Weights of a small GPT-style language model, trained from scratch on English Wikipedia: biases.
Each number is 128 + 32 x the weight over its row's rms, rounded and kept within 0 to 255. Layers, rows and columns count from 0. Numbers have three digits each. The size before them is the row's rms in percent of the matrix's.

# v: layer 15 attention value, 448x224, rms 0.0636, rows 365-383, columns 0-111
# o: layer 15 attention output (transposed), 448x224, rms 0.122, rows 365-383, columns 0-111
# q: layer 15 attention query, 448x224, rms 0.0492, rows 384-392, columns 0-111
# k: layer 15 attention key, 448x224, rms 0.0491, rows 384-392, columns 0-111
v365 099:123119092091171154094156109166074107131103205141128145165067127167166106131079095142141175137149149110123107126097058088136145118110157148119097161110131102160160107117163116132097169049124099150111118083120148104134058137144093101143113173157107131175035089117154141130103148149086155072141146148177076105069182091117166129107142136193
o365 099:145159149134135080182121120100124186150131097115138088114144125092112125120174115148161133119123100175143201126103133135106201107127114107118104156140137118122133142143046114154110155147111113152153126158070114100153159151135145158131160064109164103096140191161159125158114068139132092132096123094124128115187089177151139182167142100069
v366 093:097068102120102116126164093136109122138140060167128166153164123099164187144130151152132069123134120136145113154118110143068129096131149036111130181117142157103154147148160125169136120192115178092150199170131124068134151084091162157076120100175140153144106132090103128187097169149123136084142054074171104135110135123180139122088100148159
o366 094:153108139127196173161126147116194156115121130146134117161212129152150142109089171121164159150063171142075101096210087101149110119154127120168082083152088078130145055158111089095177074119156101105083139159076166139143106137105104108180190154152076084111113091112129097081160149115132112184171155156125147141111092158093117128166174120150
v367 091:110141176115123145052177145185142168128139059129088115127181134181074124126159137107135122173171158158129149175114079107141151141150161129159151145067089127176071135112126120127149123114145190183156185145129106094086108071117078093147131133128155107088065147044134140114101086120154125094106142114153147200190113115129115115096170144074
o367 093:155122123137125145187162115103129124078095176132155144156132106146112163099110158127089097144047056139107057120157142094118117135100109162104075147113124161122151115103116119094093111154063135077093117124134130101140110149095143136099073130132114106188158124112093161124149181098134150128156115179142181149063126109091076091157147179104
v368 093:041134155079129096105107127181064145068173116161125173127102113105181126080153104133127141079156092161118176138087118139114129160119135142152151111155132084056115122148120141125143100101111115161090122155115121096143112121132165120116168095119136103116149168086068153092119146139111097133133131152103081151087189136217160126185206134079
o368 093:167145093149071132137207117105129116163089149133114118146150077178118112097185164130131159100123109126117129114133120110177112194135145154065104121156160057183138101109133127105130140144217136140188148129050166142198099118062122141111127104074115159140146143169131146133155171099142171115127042169112159143127095125087102148086139121173
v369 099:127151113109120122132197171168154171126124137158116133132157107055145119129075104163141076142085134093129065142111168113092147149133122143137102205171116101112148084075145155141117087134121195130151134081102177064150151137107096134136153081130155142114165086106159157143118087047156091127153153118166111120138175082161114130103130174146
o369 096:154117107114054135103075139135128167126115110105172162122115125181159178121181168112164154122153135148152138098132140139149126111111106096160167073089178174111086172148087104109165067132162164137124215163218120169140130122095152121125125137088142122125164090192121114108057125148143125115119194149089130137132042170116122123145127137123
v370 099:148100171088152104123155148121160095107109131170153157098127151088160131074093179125165190118112101108135178116133110099129141136195068153116131069127117180151154143102178098227085152116109073134113142140131149141180094125146077104064080101117175108173066132065108159167127149046132163088122148154151089184150129126114160137117123100135
o370 097:121183128179131104150121140072079108097086129078161114124112158163095074173176143103099124123155126151145137119174106162119200039090189158078123146099159075091118140133066166072140160143148160114081100104151129093134138150095120157128164168119153101090164109186111128156121095215137104138169074168117154108066175115181112107138157163103
v371 097:111091146143111175111172095133134106166074219127158087145174113172153162112121163076088095151068185147121000135154095160163153150134080177186084085158134108113139170146135110071121174110142086115087119114151113127182124119125084092099120167143190086114089153123128174150110174138194174093149084124096101090130191114161132138121110098165
o371 095:136166126108178133079089159088183161133151087171073165160161180119157115110117110139144116169181121077166187146103120109118162188133147115055113178116167197149100067108146178089153143091103181115100124206164109147089122154101159102202078134120143113108156144122127119136194065177145119146106185101106144168091064165128070140162167123093
v372 096:197146170172186102176142103148145114117097085083139150144076137135138101108104059113107127178080097155118083101150138144122092111072087094152137157135129127147081140098102125127110107130106131144137099151147142073132157178172119121123130082140129074092110109156145147152182125149135096068185108169096056134064117153181192133161146063107
o372 092:154169105093066094113099098133137195134139139161135186174193112101094119144191143161117115081173120142062141138164123133177131122113137174132148140161060134102147075111124141084161110105110075084131172147051109154157176132145133137153054133138171165168152165094096105069149126158129131126119095071159151126125118124105114129100086167094
v373 096:178154093133104169100120122131094104223171162093079155146121111149118114118169151117132113113132138133161148062075147146102105128094100142088120110123121147118117073090139129157127218134108220110168157121134166060094176168169098085069142149152147083176113072144128117114178139107149153104110132162090132145083129114113174099128159185165
o373 094:101111126061148111159148132098187127093106173147118135091146130127131111080113088091127136112154095135111099183161115134163144135152096156183133154144072128139107156160172098174128089137053086132139109159141076142163114125100130190220156130105116167125131163119174119147092161120098123150142139164136115143157121104074136176085153069104
v374 091:161125149130100097140143083123110113130085153052143117147047095106089110128142123163137120115133116199160152033117122109175153130115076158099156123082088133085127177189125106160114175195141135118144107151095098154165159162119130131131090121168171159188158129131084159071074159092181101139131137088115185204080186163143130106086191145140
o374 094:158139067083169172140148129139162112109159113155098155061148177129118152127110132113155130135147138080107094133141160177131110149129118126173128113153140093148123110120144153097153169041103127095091135115123144125103063062137128146149085106120086110089153130135130095171159144150124143102149138147158104100163166117097123169130123068072
v375 094:151124132140139129132167155150138151132156184159101078175164183169079100169104125184161137129124137116139182140152095123123083130078100115084185147109083125170173142074046102104176191130128184130103133169158098133158107093112080169130113156148138165057147152140121126130067145135096072121166138150159079133089137064033097130084115171135
o375 094:055140112085114023108144132084152104134140126123136057063110118156135126068171108149140125137108086133184093085109145177145093126160118124179144091181139093127092109142163174142084117099118113138142195126157178137100139124117212180096082128147134110141128110079084129117165068115150205146167148155088162108127122137150131122137086133108
v376 098:152084112148090141193133150128144145150108101157123150126135126132156108109193062093077122204109121123088116069159131098085109135135152136176109148196100124171146145139081140149145096119099053143162178109096125107112133153036147174142129082199110100123155170139119126164062107175144086114166110159101151121051169146145055131158152124091
o376 097:119137157112144139081151131153054115159132133141104151114120127108128176111099192164149135139122161096116029199063141137167083154124099204098164159107182119150145094142134097166158123108171143105083090170088122095134148084150130111117101145055110121155097107145169087113132104170114147112161113122137144067119099083105164141103149118168
v377 096:122106166129136139083161144151119099137134161128142086158164174058126175108159181139107145145158096122144144118153140090116099093159122105137189098086073156119151167153132140133124159187095072080132176142173184086131113181128156118209147109116128160140141119186163115108140142143076097138077091161114108118118073178111115137081217161149
o377 092:165131075154133061195121142190123070144094142134118129136106128153076080130155143118175169129120123154113085095104152154081140176096205090099091126082176076135119103110170110121138123022076149088110111088101096130124130096134084117116123145184094053173126129138104120133129134114160113148141148099154118189121112129161148145145097122171
v378 094:139129150089184173132212124121099180112125182118156127122166173106123121106176121152147112183148117184162116149156160102094143176094103145070087193148187154089055152104118096088092146227127104163146148135176101159133167164080122110140110113110121136190156100129131163126114104109140141125183069139121117186128051126149107078109116076109
o378 093:124111057165088136138130081179180116114109088106142103169105119177150080110104164101113113046143144104078119103183119151095146113158111113156174040144117165136079084138107168124130168117101104119117119137066150085129149165101135135097134109143080180134160135081179109123112164178091141090110147087138125138134130110082106125120119128157
v379 098:125124157095148080212128099127166123109134109128107084136142122135174072118144074173055179167128132144132149138112101149106118166146099093104093193112137123118140114129104149183128140147157166084213162121163129088102118150085174124160109063090132110137022158198068104100106176093157125144111130128084096072119094124137104022152169104156
o379 092:149111104151087153040170145116155112122091163148081152130140134133092162168125194147130142056102136153160127145170110124124153088098172164116081104115067137184113135107148156101119176122105124144103096170147132151170100123110125145064125140138130156130159119103137089130159139126078119138187168154166060106127098136131154155127138091088
v380 101:119142106149113135094102136063110107101170132107133104090084111055153194133105111172149152139152062087195120156161090184151095115169091146086175134097145146075114144137119062146182136151128111113136187093131141150129134125072170157188136152124172130175127172097100137136146132162106130160135103050190107085131150083157131141167145114152
o380 097:111092119128132101165187109095091134102134122155149117138198118131091127121105178070091132087075183155081157100123159110082160204143156129153120131090096099139098092162153157118121112104241135104117061127159150088133113135124153077099181131149115105127124053188140099156117093087115114102114148180115140195135113157111134135116134115178
v381 090:141162146110137130169094123053114137108115168095124155113139152124078092128155119096199084114109133128117125125129133166102108111129093074142146114154115186206139188104141125135135164119112125160096112132079185104178123160161188096108104105130119128197104149191117170126160127088161164086164117101138125139214174136108187156091137148111
o381 090:135174134141154153120135159115135100152142139175088112125157117109161086094126092130121171121171180139148129137168129069146174094156120163097124149140141115111117116176088107096125138147064152094167174150158153149131145119082130132119036127114117139097164177070131072108137088100204122196121189155120169081153131073126057108089174105114
v382 098:125083114160151109144140110105136054164127133138160172118149133149131120101121131097154187158096175135164139118041057076131106129169150163149069135096165116124108114126122125071092207108159099147176140167101133126119087102149136107057153185143131126164105137137172092109160107056091124077142148100083126135078108095136068095100119135144
o382 096:097094096081123132126073165112152155120103151169107153143112183182168085127126117149125101141141095129150177176177080166096162122119123134151154078149096149148119070151116138203095040140120146151085041153165166106145118129087116137183124122163088077123136160134098190179074086156122141177118101165154142125158186114101139167137173133124
v383 099:137182089127138169120092130122102138136150074172122103147108123102175119139138114106119125160158098099166073135129072106113087127092100156128132163121103117123123138117140179131165190071149177199156117129154096150105060097158088101087100135057143081113179091114152194178150168175123155135176120103091156126142121107195154165125086153150
o383 096:112137161152103142079140092084147166177157137112164147136144110156067166074096156116158172081135146170170178155147145079133129110111131123151130178171168192120113086132107126087088080142181101118130110138094140147128193139119110128169106122144127140139102159164114093100067059056114154094130118152130110114104100107166131097131071080079
q384 055:173115156126150100152156121152140110047099102151159078168111149155166116082132139146103183089107086139122132150128151116147124161071119106141103151098137130161140133111132048133124098149161116105150091118154160125118138120175114134109207157118137092198121160157123120107194108115158139107050096117112204100150118116132168118077150143140
k384 045:159078087076111136092105136137105125083080123094153104134132093134146080143167133129104139100154128159115195099092124150101108080162163165098153080143121168172194123078146106118178090109110149142089095109055138103143145074142150125168112137133091138098133153123077162153142125138152084173159140117174124167073143110105074141158118148117
q385 049:133149137135146076133134122132086071131174130078121155094105184094177121130179068113149109091133088078144083095105158107141134159184084130148167084132103159112120154126101126172166156142095112117102130129178170124070070138127085088077137074122086109141160136202123109116117076118123146109156116145084139178099073118206109191138066231090
k385 054:142150159151090182105185176134170159135129160130103151168088085088108128119067178118137105137120186145162156025086099116103119126139130116136155083104181086107120145102142167091147111163007176132128110140085149166105143071125139120104101113139133141109124116099161104159153114134092184122083167015127168098165093095185143124149131151100
q386 051:149078102097170122171120110133211126114147162120105139124083115105115136093119124101073104161129137095197162166133133148159102103160124085124169093113104158089120113153163086149150126085135123148175101090125148101138116161105116150097133095182156172050172090124178082119122178109125104114143130087149146161081136191080136097107094073201
k386 049:124074111117093085126110096161052045146128104116125105095149123158108155120118089110120191130083120190098132118128118154141113183125181137167038121117140146123122174093159156081197100088145198090127138103116160108145117159153134140142148156150124180096120168135095106126185092135090149166138127152085122121138127121147105137164125104107
q387 050:189184125108123130158149120165171108109132151144129068062158186120174202123136101127088138086172132104138121088072139070070133134135166104112108120156095150111091140096199104072175124122126150200100131079133152055154150153169118105123125148078107121129128168152165149173142139126151100149040137131119137119175101118196099128107163178065
k387 042:143138131136125152061069129064135149149144139173138143101074139105070158140111165121146107084121192132129130117154131158098081113120140151116072146124141105158163147095073119142116118141120101144145085155094111134111180175136142066104132137098132189135136177105147081136174169070139105076112193145092093137124101145145111110085172191132
q388 053:208142099069158124144143089133147107151149113158083089188126168165227123138135101110105142097110124127162183161100184139136095173146106085123130123161078099167080127134164116125080176155099123160174116080154188123123094202148147155082174084163108157132144152131159114133151114102142095112094138102131121177142079123168080129125112052108
k388 050:107121119165093217097133150117122186135120129124061137132114101071112125127114121110115087121155137174104077110132106167117152152154112145188126110082180142127127128122101179142133134138120132127117117183087163146140192085063164090121139096198142143137177098142159115136117104092091163123104163082105095107139114134122156088102184155173
q389 052:123085137109107108000144119166058130171153163101161120099180143133095144124134113169142107157093174120125166093075140087095183100135089139151122135142139153070136156101115163104144078156177184115109118156183134116146155084167150153146100189102094146093066163081105111117077060105119118150177132105126120119104163110159124121152111157084
k389 050:146176144132189123132141130082154172147045102112147097151163107140210124143149121105087111131065120143132133127106167123142149122101151137071128160043159080171153081092158093169137142091193128117149134184097219096091106139026123161094123149117119112118153083090135183129119175137119103116144178168105105128097097174135169116088097150197
q390 052:104097135178112165121110124143134153118115116130139103126133107137047136098055144130119132204133098116137129095170141116195127135097106115151132123085150136113129134136064084164153119163151121067074148171157071160119145118105165119160144163123181103092097090125094091158100151116130159135162167166129151108165179166072193101148117113134
k390 051:175119122153080180144190131166074109091180161108126122129149133191124119123163186115196160121106145113139148094146167166103078149130095132197073114096082222113201152144139175105175111108170084183133109131083096110120150103183109163124160123088063096157086118139143080189116112177152156159109091117176157144143149131116105156171125081130
q391 057:140125113147164082185123122101166209142091096108072130151166065169152132144145108088156119139120120157171146118131106122096094168144150124132109141043104140124147121122129119115147163075092087140190135129035081072114130089061102133148171126106143082147122093168139162138116119163147105155120114090145179119130163172087108141085102130167
k391 051:205131064163108098099150102134117142145225120177118119105099153115044135146071121115146144068141162124154133114140149131096085142097127142115145151183132113123179136125101150120121129113172151150157078067173130143101132123191115091140101091153101068147100167127088082128097125163052145162102114125102090097159130149160133158179230090086
q392 062:115223089106131139146182163085138068203175148172112137106151146144181114117108134139074149114099115124117124102149055096120093100106122191095124100119167107107061065136109144161097173124096078124149150111101155097152119180114132152105088114113128137102152126084149159081121106137102079111129158131142147142112099150122054141078173127107
k392 056:134081139132118140187131173136109192199062122081129148135149148161122097155161184209090105166104111114069111143153150081098183132116132116170130130129177091120086156110135181163118100109077124150130101128082143052162132123092135125112079146146108170165189150116128118114130136100101114139136171126113120108083138097139140135126118156150